config.yaml
intermediate_size: 512
hidden_act: "gelu"
norm_eps: 1e-05
attn_scale: 0.177
init_std_down: 0.0
max_grad_norm: 1.0
decay_shape: "cos"
final_lr_fraction: 0.0
Each number is 200 + 40 x the weight over its row's rms, rounded and kept within 0 to 999. Layers, rows and columns count from 0. The size before them is the row's rms in percent of the matrix's.

# q: layer 4 attention query, 128x128, rms 0.135, rows 0-20,32-52,64-84,96-116, columns 0-63
# k: layer 4 attention key, 32x128, rms 0.128, rows 0-20, columns 0-63
q0,026,165,159,149,199,147,204,203,169,169,210,177,239,161,180,150,145,197,136,211,156,193,177,176,210,202,175,139,255,189,224,202,181,142,160,197,180,229,206,139,228,224,131,131,209,198,194,217,147,175,213,125,230,231,228,111,177,162,126,199,247,250,163,199,164
q32,064,127,172,217,134,137,167,226,186,126,196,252,209,175,239,157,166,242,230,157,189,213,219,180,166,163,190,214,227,214,156,210,169,238,242,225,192,202,135,249,174,139,191,153,213,192,199,250,140,208,210,176,265,237,182,151,211,193,187,148,113,275,160,214,136
q64,119,224,217,197,229,191,186,144,233,223,248,182,177,236,155,219,214,198,202,294,199,224,183,206,224,238,144,164,279,208,184,205,280,137,174,225,259,187,186,211,223,203,221,168,229,262,207,204,272,149,171,191,194,214,227,199,256,270,167,170,290,240,185,209,196
q96,150,186,254,264,205,165,166,281,191,216,109,189,246,180,282,238,204,224,186,156,255,198,214,211,152,166,173,269,198,242,225,238,177,272,234,194,204,170,174,197,163,112,218,166,172,276,170,223,230,215,157,161,118,144,227,282,121,222,185,171,241,220,213,131,200
k0,078,201,163,177,131,187,155,207,240,203,141,144,129,103,209,168,159,196,142,167,144,112,181,157,177,155,160,196,154,224,187,169,207,190,152,167,272,198,149,220,244,191,203,227,104,200,132,135,188,176,142,185,183,161,241,226,265,179,184,225,172,207,238,255,195
q1,036,184,190,150,191,144,180,160,232,187,174,224,248,127,201,169,131,222,153,240,174,178,238,178,176,186,246,176,194,174,195,215,243,176,164,181,238,201,174,165,186,233,101,154,188,225,197,224,167,243,201,177,214,199,183,203,170,170,154,176,173,246,184,227,195
q33,088,141,151,203,195,159,154,221,208,220,164,235,205,98,249,237,218,251,219,208,203,193,238,171,169,216,191,205,269,218,186,186,211,224,193,234,214,224,112,237,223,169,193,167,174,190,184,314,217,192,233,141,241,255,168,164,234,225,196,192,171,257,201,227,188
q65,104,172,220,229,297,115,184,195,237,246,208,186,208,215,212,230,183,206,138,177,204,228,162,224,202,226,161,156,265,173,201,156,276,202,162,330,204,234,227,166,176,188,200,177,184,260,200,231,282,193,241,218,249,265,178,149,263,206,166,209,177,167,197,217,92
q97,103,206,213,267,265,157,281,204,223,202,197,181,165,242,269,220,218,203,179,255,163,200,235,174,226,172,158,212,250,232,134,219,233,167,193,229,227,135,234,176,174,234,159,159,197,208,236,180,229,199,261,140,277,168,153,211,167,165,222,276,157,251,163,204,223
k1,074,148,151,156,142,197,161,227,183,236,201,224,150,157,208,201,245,242,178,166,207,139,125,219,202,175,273,176,112,159,220,225,193,215,183,158,236,203,178,174,132,184,178,201,182,231,115,167,216,234,177,155,184,144,245,211,221,231,148,226,179,200,188,170,262
q2,026,178,238,252,168,205,222,180,168,184,223,240,230,184,194,258,230,242,195,150,211,217,168,163,187,170,232,196,147,226,158,212,155,261,175,258,175,187,232,288,167,138,231,268,223,179,226,234,229,143,152,232,176,216,170,220,226,263,255,212,165,214,127,194,214
q34,093,173,211,152,190,288,202,265,125,233,161,174,146,159,252,192,199,187,221,249,244,220,220,190,196,198,191,176,232,188,208,245,216,239,203,161,208,141,154,214,241,165,219,223,151,156,196,144,229,151,122,231,184,159,220,241,207,224,194,220,146,142,189,227,197
q66,077,180,342,229,202,189,194,179,187,241,94,203,246,199,150,249,157,225,186,199,180,163,204,225,179,223,198,150,193,231,158,134,228,224,177,219,118,174,244,195,188,213,211,197,150,197,152,201,175,118,230,191,200,156,182,179,198,220,236,276,271,102,221,207,105
q98,132,232,135,184,192,210,151,210,153,230,207,183,271,221,190,217,191,202,151,218,222,231,197,292,175,248,163,247,150,173,202,179,243,158,236,151,180,234,216,304,233,180,281,186,194,201,203,192,177,173,218,261,177,159,153,240,177,68,229,205,215,158,345,199,171
k2,075,262,255,204,160,224,266,222,287,169,260,284,208,211,176,162,180,229,149,164,213,183,185,235,252,215,241,236,150,191,239,148,192,204,254,197,229,295,190,223,231,243,148,259,146,247,218,151,201,246,165,273,289,281,187,203,245,262,208,180,232,199,169,171,151
q3,038,222,274,243,153,138,268,167,236,196,215,325,169,188,169,258,205,219,228,200,201,217,213,247,196,222,240,149,229,163,198,245,212,234,241,220,166,215,281,224,93,217,170,214,223,202,239,224,214,159,307,279,273,209,229,176,248,182,235,197,249,253,127,205,189
q35,090,212,211,139,199,196,167,156,242,206,231,186,135,247,181,198,163,198,176,138,201,147,223,183,243,208,227,213,80,212,254,131,237,155,198,195,172,223,208,226,126,176,213,196,177,154,192,194,215,165,138,263,226,174,193,200,153,204,149,176,212,166,268,170,221
q67,091,146,117,183,220,211,158,195,130,188,218,179,171,223,151,169,157,170,215,239,185,189,187,194,264,219,174,164,265,206,193,172,277,77,129,238,190,197,213,207,202,221,148,133,159,221,237,210,226,177,216,255,149,165,175,180,292,159,212,128,219,224,166,181,142
q99,106,220,186,250,211,169,181,178,138,231,180,223,197,211,214,258,165,133,147,140,157,118,245,249,159,215,138,241,170,168,160,182,227,215,135,250,127,248,194,256,201,134,172,160,215,244,227,257,233,194,247,182,179,155,227,200,207,130,192,200,177,215,261,155,121
k3,081,213,167,207,216,120,193,217,184,123,202,93,127,174,225,143,217,204,132,195,58,200,146,214,167,176,207,220,248,210,187,148,241,208,228,159,174,219,221,212,213,230,220,215,199,170,168,180,218,197,170,207,133,199,204,196,213,119,187,266,139,150,171,229,163
q4,048,242,287,236,222,181,270,211,212,167,176,233,216,167,201,230,204,210,271,187,215,251,134,269,219,221,297,198,171,244,216,190,174,212,197,230,162,192,273,266,214,277,228,199,225,227,186,187,225,181,187,183,163,222,145,183,301,180,259,240,157,183,231,209,187
q36,096,172,241,151,216,106,210,210,171,216,161,189,195,188,195,196,261,142,178,217,246,199,231,202,220,195,191,197,151,95,245,181,266,165,262,195,189,160,132,182,252,184,154,238,126,127,199,200,159,222,314,166,166,178,177,160,223,228,205,267,266,162,188,215,171
q68,118,208,208,215,208,274,200,169,159,198,199,127,221,192,218,211,221,174,208,197,210,320,204,220,247,197,131,182,183,189,77,177,193,111,199,199,175,240,198,265,176,227,223,215,198,172,200,249,231,220,165,205,246,200,157,144,205,70,235,121,287,189,207,206,164
q100,095,180,173,270,254,156,147,206,194,122,243,191,240,154,251,234,141,114,228,194,216,189,198,299,174,247,172,259,172,142,255,219,230,268,232,200,166,181,229,226,165,204,278,263,247,189,207,207,233,225,183,181,199,222,198,204,119,240,133,189,165,199,239,272,196
k4,088,266,252,189,149,200,229,205,257,214,192,231,106,203,247,246,135,182,251,228,159,196,215,178,211,123,199,122,142,282,216,201,155,124,253,262,216,131,210,149,210,172,141,207,205,180,193,196,152,135,189,148,184,220,167,170,241,246,219,197,166,215,214,211,194
q5,060,295,188,184,165,260,172,191,229,230,242,181,241,198,193,131,171,177,188,176,149,140,238,300,146,176,199,256,218,251,182,256,189,244,238,181,216,167,172,153,236,211,244,187,191,161,188,198,196,186,223,133,127,237,176,245,198,226,257,219,143,174,270,198,202
q37,104,193,158,182,258,186,214,194,205,253,199,156,204,157,244,236,247,236,220,236,232,202,242,108,164,191,231,168,208,186,238,223,290,255,314,233,216,190,201,184,196,151,188,155,222,151,218,189,204,169,196,157,188,143,204,104,213,270,174,206,199,211,185,136,228
q69,121,188,230,222,216,173,183,194,184,181,172,278,258,183,190,231,195,250,239,177,246,197,228,161,258,206,204,240,248,220,224,162,252,163,216,143,190,216,224,221,209,199,158,230,211,133,150,186,188,171,240,204,255,242,254,164,224,177,235,325,119,155,221,210,253
q101,113,221,198,125,223,218,220,188,152,175,195,225,245,119,165,163,147,302,196,171,237,192,204,140,238,194,221,181,240,197,207,161,188,261,224,192,217,256,288,160,175,269,168,244,192,187,176,210,206,211,240,208,188,262,155,191,213,221,237,216,260,204,177,215,312
k5,080,225,215,252,197,256,208,215,236,166,180,207,259,175,213,212,194,103,240,223,160,185,263,301,193,197,245,193,181,252,88,274,194,198,203,121,146,203,196,213,210,200,240,115,205,217,303,289,209,159,214,221,200,174,143,226,234,218,196,169,186,200,205,207,155
q6,077,159,225,174,187,131,179,165,178,224,173,234,146,219,176,227,169,224,227,215,260,123,226,208,170,272,204,115,158,157,154,196,238,153,204,209,176,207,313,216,124,156,174,228,205,191,220,230,205,278,147,205,224,130,220,193,191,214,146,176,210,214,190,157,180
q38,096,191,141,240,268,188,151,137,163,176,171,199,203,221,174,166,253,178,153,247,166,131,213,251,233,178,312,272,236,203,99,182,217,226,177,75,191,147,221,237,101,223,212,186,215,261,257,213,193,262,178,179,230,111,187,256,179,188,218,172,128,211,246,232,164
q70,115,242,112,205,190,138,203,237,228,190,249,224,207,227,194,116,157,187,136,212,146,171,126,284,178,175,209,257,277,206,191,155,213,150,203,220,231,172,217,171,135,249,145,196,196,241,171,175,123,178,220,193,146,237,163,192,158,180,209,231,114,250,194,221,209
q102,090,149,153,201,238,239,259,177,231,222,230,202,172,174,253,155,224,301,169,133,164,93,169,211,202,198,210,165,229,165,203,147,185,223,129,251,196,199,170,180,188,242,169,214,170,247,173,220,249,198,220,219,162,191,259,176,202,155,274,193,268,238,173,180,179
k6,095,121,229,201,234,239,217,163,154,120,197,157,130,218,208,195,260,240,188,259,210,249,171,139,225,253,235,150,259,197,103,178,193,161,238,111,196,191,241,148,122,160,172,275,216,179,206,207,116,175,206,276,199,212,169,176,170,223,159,157,218,195,194,235,233
q7,106,176,195,201,243,168,243,191,148,174,235,188,119,151,227,213,197,188,250,187,156,260,116,220,201,219,195,218,257,268,263,217,167,256,192,214,208,211,192,180,271,197,216,233,235,243,183,215,236,173,237,130,203,245,198,224,266,209,220,236,194,237,115,201,199
q39,099,184,245,233,202,203,198,186,169,166,252,240,107,219,215,157,200,252,209,191,151,215,148,158,165,172,177,199,171,183,231,95,199,176,209,229,239,145,226,158,203,175,161,188,232,166,255,76,157,238,198,245,178,232,213,152,163,133,189,206,194,244,169,185,197
q71,115,220,138,176,250,185,177,208,157,216,253,189,155,269,224,203,216,245,166,219,144,180,223,245,229,191,106,221,187,197,207,161,201,165,231,221,257,230,146,253,236,150,173,187,235,214,202,161,232,173,201,252,200,153,168,196,173,179,148,207,230,218,208,172,119
q103,092,216,209,177,226,132,150,168,165,220,161,229,195,167,213,258,232,191,165,138,142,142,133,209,142,150,104,150,171,166,176,236,287,132,200,263,212,177,148,158,226,199,190,146,195,251,205,131,231,189,196,130,148,223,255,169,214,157,179,230,139,205,256,147,205
k7,094,154,258,198,206,205,180,170,229,207,275,259,185,194,190,94,185,188,175,190,200,148,191,197,132,171,203,240,192,184,102,233,215,190,140,236,172,205,202,186,146,189,211,168,154,201,232,215,191,161,233,182,186,139,159,182,135,152,207,180,210,291,165,182,176
q8,161,217,165,224,207,289,221,232,153,180,242,223,255,174,252,160,186,207,214,195,157,178,180,203,255,167,182,207,208,282,144,171,182,169,225,215,202,276,148,220,224,275,215,204,253,195,148,228,213,197,137,187,202,241,172,210,143,182,240,232,226,210,258,230,177
q40,087,183,201,191,182,246,180,157,156,184,208,185,202,265,199,168,202,235,253,232,144,169,131,192,166,135,176,149,227,261,151,140,189,190,191,181,207,196,204,237,148,230,171,217,236,130,271,158,182,177,144,198,146,211,179,202,145,167,234,263,173,203,267,239,166
q72,097,187,119,167,148,113,189,190,196,253,256,182,222,251,182,153,195,221,249,206,166,192,251,205,185,217,102,207,231,245,237,213,205,212,142,253,227,212,181,242,209,197,191,158,201,180,197,210,276,164,231,281,215,200,204,208,188,132,216,213,185,181,247,192,134
q104,065,235,193,172,231,197,135,189,196,246,195,164,167,222,275,305,209,170,149,170,161,203,163,163,193,151,143,181,163,228,182,259,231,268,213,269,179,188,166,179,213,184,231,213,222,230,297,137,245,213,155,160,173,200,242,195,228,214,198,199,66,200,301,113,185
k8,101,225,210,170,211,280,255,141,181,164,205,148,244,249,158,264,198,309,207,246,192,193,231,264,203,201,170,115,139,142,283,190,217,267,240,185,153,236,250,177,138,168,205,147,200,220,170,172,241,144,155,218,195,228,201,181,221,286,232,230,213,204,191,216,179
q9,166,191,179,229,214,147,195,136,241,146,186,204,250,214,151,199,227,299,170,235,232,204,186,184,218,168,197,221,155,159,150,253,214,207,154,206,207,185,139,180,249,214,239,208,150,199,228,180,230,166,248,192,157,178,205,225,228,270,173,144,244,187,240,244,205
q41,076,228,156,150,193,226,213,221,203,175,209,203,234,186,222,226,130,240,201,247,217,203,133,168,255,188,221,217,155,142,176,250,216,271,182,203,194,216,185,180,202,124,298,163,217,207,226,176,211,197,175,174,162,180,212,243,157,228,177,140,159,151,288,211,224
q73,073,136,175,138,168,149,170,215,210,213,253,211,248,213,207,196,184,223,195,203,185,226,176,218,174,192,151,175,223,209,174,175,175,209,87,296,245,205,202,205,231,213,208,151,209,208,280,192,243,138,214,187,230,158,170,165,211,205,270,141,287,213,125,238,154
q105,050,198,221,213,236,215,196,197,168,191,238,191,93,286,239,263,232,230,147,164,120,167,206,217,190,219,172,174,258,153,172,182,246,286,134,198,179,147,238,243,253,178,176,165,121,174,256,181,208,187,176,155,231,221,208,230,240,177,146,197,126,199,267,135,183
k9,115,188,127,155,220,143,182,152,169,198,185,260,227,274,203,237,174,176,237,208,262,197,209,221,186,190,211,129,233,181,183,220,164,135,126,191,228,128,188,171,203,241,235,235,118,152,275,173,201,148,155,174,224,215,215,226,190,115,145,184,160,216,297,177,142
q10,171,320,199,180,193,172,195,249,169,228,216,242,167,292,241,148,141,165,165,260,144,228,180,178,156,145,259,175,216,204,167,208,197,196,181,143,196,206,150,190,171,147,256,195,239,130,216,152,265,198,191,208,222,224,293,198,212,186,208,199,262,219,217,179,146
q42,085,206,181,215,202,175,198,206,152,222,101,184,180,256,223,174,193,142,185,241,250,229,177,159,188,189,178,228,171,176,217,201,220,150,226,173,161,202,162,126,269,127,188,220,161,158,259,179,211,263,284,201,243,215,242,191,130,195,166,222,199,254,203,178,161
q74,075,189,168,222,217,227,265,203,188,218,200,186,205,210,214,210,213,173,267,181,208,194,152,204,163,204,215,208,193,111,207,255,164,147,212,180,173,208,152,117,164,196,161,225,224,178,187,236,208,203,151,201,187,163,231,223,186,196,152,281,189,228,192,163,133
q106,054,290,125,205,148,201,284,154,174,207,144,157,176,237,186,153,176,148,244,195,182,222,183,199,213,158,117,231,161,237,246,147,158,177,226,260,162,207,237,172,212,149,192,204,223,163,155,232,162,166,181,244,234,174,188,168,164,138,189,271,163,118,194,274,256
k10,115,233,216,152,184,139,173,263,152,118,150,221,190,196,180,151,196,224,147,166,189,211,94,172,237,138,199,162,154,173,219,213,214,210,204,246,147,237,165,205,166,165,260,178,187,184,199,243,219,182,129,178,255,270,164,225,188,177,216,107,199,229,231,173,258
q11,163,127,231,114,219,199,221,196,233,169,215,204,159,192,249,302,234,140,172,196,194,192,201,183,193,175,140,169,222,223,229,203,144,209,142,186,260,306,213,295,279,161,244,223,259,199,103,194,196,101,246,249,219,184,239,163,135,234,135,166,220,144,154,210,189
q43,083,174,240,216,250,220,233,202,162,177,207,226,223,159,262,193,257,185,167,209,220,172,151,175,225,233,187,167,170,204,212,266,195,223,204,228,248,209,252,267,275,180,185,174,202,204,164,240,158,256,188,202,171,186,293,195,208,148,232,231,138,183,145,175,252
q75,064,185,215,185,230,174,124,202,204,158,190,211,157,146,192,130,336,229,187,227,265,242,153,244,216,188,187,233,197,183,159,137,214,179,194,210,185,143,189,225,199,206,137,165,196,183,120,197,128,261,273,192,254,145,258,211,152,131,249,154,186,153,170,255,197
q107,053,174,221,208,103,230,202,129,223,192,134,184,246,234,178,216,241,283,248,112,159,177,222,196,175,212,182,196,162,194,185,164,261,236,136,256,146,135,214,199,194,220,232,129,169,137,176,221,169,246,216,200,257,258,206,196,245,167,204,203,154,196,254,182,231
k11,112,115,225,222,234,132,147,155,242,184,220,201,199,241,215,300,137,211,219,193,185,184,194,181,215,153,192,183,146,178,211,144,233,184,210,134,193,295,182,222,225,216,195,193,214,162,217,226,237,150,109,172,169,190,229,171,238,202,197,252,236,231,214,210,237
q12,173,219,260,184,135,189,233,193,227,199,239,248,210,163,185,148,231,126,215,199,154,212,100,220,177,286,260,248,163,191,130,161,200,187,209,185,180,264,204,297,275,209,166,235,246,230,228,229,284,271,252,199,254,229,146,189,189,156,172,177,163,194,160,150,236
q44,079,152,175,204,171,233,160,194,221,161,272,274,248,245,174,209,248,174,216,256,179,155,214,199,218,284,201,182,175,193,155,149,222,226,179,231,154,192,210,217,277,233,161,221,176,186,220,246,248,246,177,199,194,248,260,213,150,261,184,187,267,163,187,140,233
q76,072,234,243,234,153,130,207,210,244,165,244,274,203,174,184,163,172,264,208,136,231,142,311,245,197,252,202,184,195,196,184,274,276,194,153,195,251,251,189,237,191,228,235,182,203,160,273,255,259,207,197,183,199,238,195,238,156,193,214,183,104,273,110,192,154
q108,053,216,183,265,226,243,251,197,214,285,215,192,193,125,236,218,184,240,79,262,174,140,299,249,231,146,234,164,245,201,243,222,238,195,238,271,225,185,165,205,213,158,223,225,231,242,215,161,163,163,166,156,135,215,189,156,107,185,246,235,216,247,212,230,209
k12,112,239,211,183,163,179,143,184,218,190,200,197,240,146,136,208,144,191,168,188,272,194,207,228,209,285,236,242,135,176,224,186,205,205,128,187,187,161,227,178,269,222,205,222,175,216,190,246,212,179,257,214,181,132,171,178,143,179,204,187,222,164,192,217,161
q13,178,218,193,217,228,249,261,199,218,259,187,216,186,229,182,181,228,296,234,138,153,209,207,170,140,175,187,205,249,218,195,244,236,250,176,178,181,156,218,192,189,152,215,205,131,208,228,225,231,214,194,227,130,173,156,246,189,283,230,273,226,152,184,151,204
q45,090,213,276,206,235,235,216,109,162,174,163,245,148,282,200,186,214,192,98,252,184,174,215,195,219,159,173,251,200,238,179,230,242,225,141,186,198,190,177,175,198,150,256,213,165,249,206,156,181,265,190,204,182,187,144,290,233,179,220,241,167,179,225,170,183
q77,076,197,117,167,249,181,223,224,154,278,270,167,187,158,149,249,182,164,222,195,182,214,157,204,210,208,165,287,229,217,181,190,166,176,135,175,236,127,159,197,229,179,233,155,146,243,271,217,161,131,159,293,182,245,250,193,202,231,227,185,228,165,213,177,146
q109,059,213,228,111,159,146,183,209,208,236,115,178,215,199,201,262,155,232,256,188,151,98,168,219,168,172,113,167,159,204,194,175,188,187,224,246,200,187,194,110,226,180,179,194,200,238,182,251,274,240,211,230,153,187,231,176,203,134,162,244,206,145,250,166,182
k13,115,255,143,196,162,168,214,172,275,206,235,204,178,153,166,162,155,166,145,185,198,131,199,213,148,208,167,144,219,170,228,156,154,208,268,181,192,230,128,196,196,220,165,191,244,180,208,210,139,191,211,176,171,207,212,161,167,212,188,205,228,151,178,174,193
q14,158,189,225,179,225,142,197,153,173,219,218,169,246,171,196,231,230,261,248,180,164,155,130,172,210,205,194,278,187,154,187,155,188,264,172,170,197,160,190,226,256,206,247,130,181,196,236,163,219,208,244,172,214,208,196,119,173,121,166,209,185,189,285,146,239
q46,080,122,185,238,186,236,221,176,198,288,186,162,152,213,151,192,208,237,205,146,207,191,89,256,266,187,164,154,193,162,229,146,137,155,217,233,210,189,194,147,201,136,245,112,185,151,195,143,246,172,200,182,249,177,162,193,159,259,188,224,203,195,224,119,208
q78,073,161,211,242,165,190,256,179,212,217,170,169,181,222,248,204,220,216,164,171,233,139,199,165,235,174,198,208,105,240,166,153,186,259,163,259,179,226,192,155,257,223,181,206,234,208,239,133,169,183,229,155,230,222,215,155,237,95,232,211,264,212,181,158,208
q110,055,230,176,92,186,179,183,239,237,219,234,211,202,199,199,170,208,146,253,206,257,182,230,203,177,223,224,152,114,194,147,173,170,217,189,153,206,217,306,183,201,178,121,204,279,170,224,155,167,240,114,212,199,166,176,223,178,215,191,174,168,126,248,233,231
k14,106,162,181,180,163,186,212,225,282,280,162,226,111,196,245,220,222,239,206,209,224,218,179,236,238,168,139,171,208,185,158,276,193,207,142,82,232,96,185,210,197,176,279,204,245,220,229,141,206,217,137,252,234,240,229,209,188,201,220,235,153,237,212,120,179
q15,170,232,222,172,181,133,204,239,256,187,172,173,209,254,195,184,171,136,171,236,266,198,173,107,207,198,173,234,233,182,195,145,230,162,205,199,148,184,270,193,248,181,176,167,194,182,255,180,240,82,222,199,168,200,180,158,198,228,206,218,261,148,175,195,214
q47,075,264,217,145,240,203,201,228,189,199,193,193,153,218,173,160,171,151,193,271,204,188,196,247,250,182,218,228,204,166,185,151,191,185,160,233,205,186,175,209,209,141,105,185,181,148,225,315,217,139,175,200,249,184,144,225,252,229,163,103,298,149,208,146,184
q79,076,206,229,119,186,277,152,218,248,246,169,115,181,220,162,165,172,242,214,152,182,238,253,170,180,184,219,189,228,265,215,140,229,152,214,234,224,239,265,230,213,247,196,229,221,162,172,162,226,127,229,245,174,185,208,268,211,129,212,242,208,202,257,152,195
q111,043,148,243,197,269,191,262,179,218,164,254,261,221,174,257,221,262,178,269,221,239,190,204,232,181,236,225,253,221,186,194,277,189,239,162,132,164,249,253,169,234,153,200,171,230,187,207,226,224,162,234,137,210,223,202,201,224,204,217,200,171,192,250,282,231
k15,119,215,238,161,204,193,181,225,200,156,181,228,189,165,196,193,240,191,256,214,240,161,223,224,302,188,206,157,245,185,142,187,199,220,175,153,205,200,144,195,184,191,185,146,232,247,250,129,274,173,164,148,224,239,245,199,233,263,161,175,191,128,163,104,164
q16,024,223,170,270,156,251,199,176,187,198,171,204,168,261,195,208,196,160,174,222,184,159,198,196,183,183,196,167,226,193,190,215,165,240,204,208,179,145,197,173,219,201,185,170,107,207,156,191,188,194,149,143,205,177,167,258,183,151,139,179,159,240,239,121,195
q48,064,212,165,186,241,202,256,172,214,243,117,191,288,172,168,252,206,108,189,212,152,176,285,231,149,217,171,212,113,224,144,148,185,147,218,186,175,258,155,142,204,194,186,201,183,257,220,247,204,159,265,151,157,183,184,157,106,148,220,255,211,205,252,210,166
q80,106,177,280,199,221,224,243,206,204,183,152,253,202,126,220,208,260,204,256,187,242,188,160,214,149,146,290,186,201,220,201,213,135,261,223,195,173,174,226,179,160,217,192,186,154,182,160,182,161,236,269,105,234,191,210,166,155,222,213,174,142,179,187,174,253
q112,134,154,198,227,181,229,169,186,143,225,195,205,264,247,169,188,201,201,250,202,220,232,272,227,228,266,180,210,198,146,217,191,220,170,138,165,202,193,265,140,241,232,261,150,208,143,181,253,140,179,263,277,194,176,102,180,195,138,235,195,259,121,157,198,175
k16,069,178,237,242,227,115,140,182,117,152,193,198,204,296,189,249,152,194,182,177,202,202,219,162,169,205,99,215,178,214,235,164,225,159,160,161,262,130,164,215,247,187,199,189,111,219,274,194,179,168,170,201,175,191,187,239,180,148,128,168,187,210,195,189,113
q17,031,235,148,198,216,188,208,225,231,158,207,188,162,165,224,169,165,200,179,190,206,303,190,181,163,122,243,177,190,189,206,141,186,136,239,223,248,157,209,200,239,214,146,176,212,209,149,153,195,230,142,177,158,227,155,195,230,216,122,180,89,231,187,198,154
q49,086,259,127,212,166,223,174,201,155,206,200,223,294,142,134,244,208,191,208,224,218,188,262,186,177,269,107,232,168,169,174,189,277,141,265,250,143,246,142,175,197,218,156,168,184,220,229,199,248,175,295,165,192,232,205,155,124,218,147,264,136,197,225,181,127
q81,099,214,233,182,169,142,253,282,249,175,229,202,295,163,210,237,255,251,209,90,201,290,211,131,286,182,244,155,215,166,213,245,283,255,215,228,147,232,214,207,187,160,212,205,250,174,212,171,197,282,274,180,270,242,257,226,245,195,225,189,209,218,214,223,185
q113,122,233,227,305,174,209,197,150,261,170,256,188,176,143,176,133,195,170,259,217,196,186,215,167,259,222,221,211,221,213,231,200,189,188,216,168,188,155,231,163,207,206,209,181,260,129,236,243,186,201,123,162,277,257,117,83,205,224,229,157,233,181,160,211,223
k17,071,213,162,161,266,238,220,204,211,203,101,195,131,142,252,227,199,152,192,230,221,170,291,202,114,170,213,227,222,177,206,198,176,179,233,217,236,217,203,147,227,235,169,168,160,246,167,270,213,149,161,180,239,252,232,168,289,237,145,160,179,154,181,148,197
q18,034,133,181,205,208,137,177,169,152,189,157,250,200,200,154,202,198,209,168,211,189,179,211,189,201,221,229,192,320,141,185,175,237,154,160,181,158,209,133,167,121,193,189,171,153,215,191,225,160,191,236,239,229,258,252,124,243,194,140,163,202,193,98,247,165
q50,085,150,169,213,169,245,212,186,145,161,150,154,187,156,213,269,225,223,202,188,136,250,205,123,193,198,211,183,227,208,219,207,207,164,226,202,113,266,148,191,228,211,219,219,176,187,265,236,228,166,255,215,243,249,218,158,264,152,180,218,188,178,228,126,178
q82,086,231,177,225,231,199,197,220,215,261,186,155,172,253,199,247,247,234,189,236,174,223,189,244,169,229,129,148,178,204,239,129,262,167,135,243,190,159,193,257,218,166,242,184,292,208,232,215,250,112,200,230,167,227,243,189,264,189,152,231,215,188,195,202,134
q114,130,194,163,192,227,169,198,172,205,197,133,184,197,156,256,249,204,155,240,246,149,179,180,223,172,176,174,203,237,213,147,197,180,229,198,219,216,187,145,139,162,179,162,213,233,233,195,202,334,241,214,211,147,206,255,214,213,235,135,254,155,245,222,132,162
k18,083,212,164,186,227,203,188,200,237,220,222,195,173,184,232,202,106,177,225,115,141,200,165,116,269,194,190,208,139,158,138,185,190,179,129,230,173,220,112,200,179,181,193,195,196,183,181,148,239,254,191,229,207,135,180,126,222,163,210,198,133,186,201,167,165
q19,045,211,174,161,202,182,133,167,173,132,180,182,198,130,175,197,167,235,160,248,162,189,226,166,243,206,168,156,258,144,221,216,208,142,179,196,228,177,154,170,168,231,166,195,212,146,185,201,186,162,224,124,216,160,248,133,114,168,130,117,213,232,131,243,134
q51,098,133,204,211,142,187,212,217,206,183,205,210,181,222,205,256,168,211,175,201,195,163,140,192,222,139,179,211,301,193,182,212,166,235,233,245,230,149,193,169,173,138,194,206,240,166,198,193,211,168,186,174,230,187,294,181,174,183,247,198,172,269,139,249,152
q83,105,214,174,175,189,200,178,191,188,241,199,136,275,244,177,149,181,176,178,223,164,225,173,270,177,252,153,275,294,208,207,262,186,214,198,214,194,193,126,179,170,190,193,215,189,220,260,179,257,276,268,174,181,138,238,192,192,160,222,132,228,259,184,230,123
q115,104,130,201,173,211,206,185,197,199,176,223,197,160,232,262,187,165,270,251,224,119,185,221,138,241,166,160,127,237,267,221,214,157,302,148,175,206,162,148,166,184,248,214,252,211,183,269,153,329,206,160,166,179,188,224,171,171,148,204,122,256,205,121,153,172
k19,072,217,244,291,207,190,234,197,224,186,205,245,223,229,233,267,165,191,248,120,163,186,141,151,190,184,185,220,202,162,198,166,209,206,169,234,202,214,147,172,215,146,212,210,204,192,196,151,211,198,140,254,206,193,243,163,152,266,184,208,141,217,228,128,182
q20,067,139,287,145,168,145,167,158,247,178,137,223,235,176,225,237,164,219,211,246,233,168,180,201,243,239,232,168,248,199,217,215,205,173,161,239,192,217,200,192,151,266,190,219,192,215,206,315,212,196,173,190,238,227,195,213,186,180,193,126,159,226,153,241,182
q52,114,190,198,142,240,178,237,225,177,229,218,169,277,183,222,221,227,199,262,203,188,254,180,161,211,156,182,99,129,165,253,135,267,141,203,271,220,239,235,225,224,173,184,85,180,211,211,209,288,210,209,157,216,189,178,143,244,183,225,224,148,222,193,183,153
q84,117,239,209,235,213,227,178,156,173,187,235,252,180,217,123,185,164,241,196,236,166,198,215,303,212,275,130,234,253,186,243,157,196,229,214,267,226,235,128,207,201,187,213,257,218,295,245,223,215,218,251,267,140,184,232,250,164,158,201,217,229,191,244,165,230
q116,091,198,189,174,204,217,276,192,141,201,199,204,170,198,242,212,157,161,218,232,204,247,175,176,94,218,188,254,231,207,203,148,150,193,242,198,240,226,179,212,210,171,178,195,158,298,246,89,216,217,213,238,175,221,280,203,183,239,142,208,151,271,186,141,194
k20,090,147,187,188,204,211,195,169,210,175,177,228,126,204,189,181,167,170,134,149,165,123,112,180,206,129,194,178,189,202,204,198,190,115,132,82,187,172,193,212,169,225,186,123,150,180,139,188,200,169,193,122,158,216,184,164,202,209,129,114,210,183,209,208,170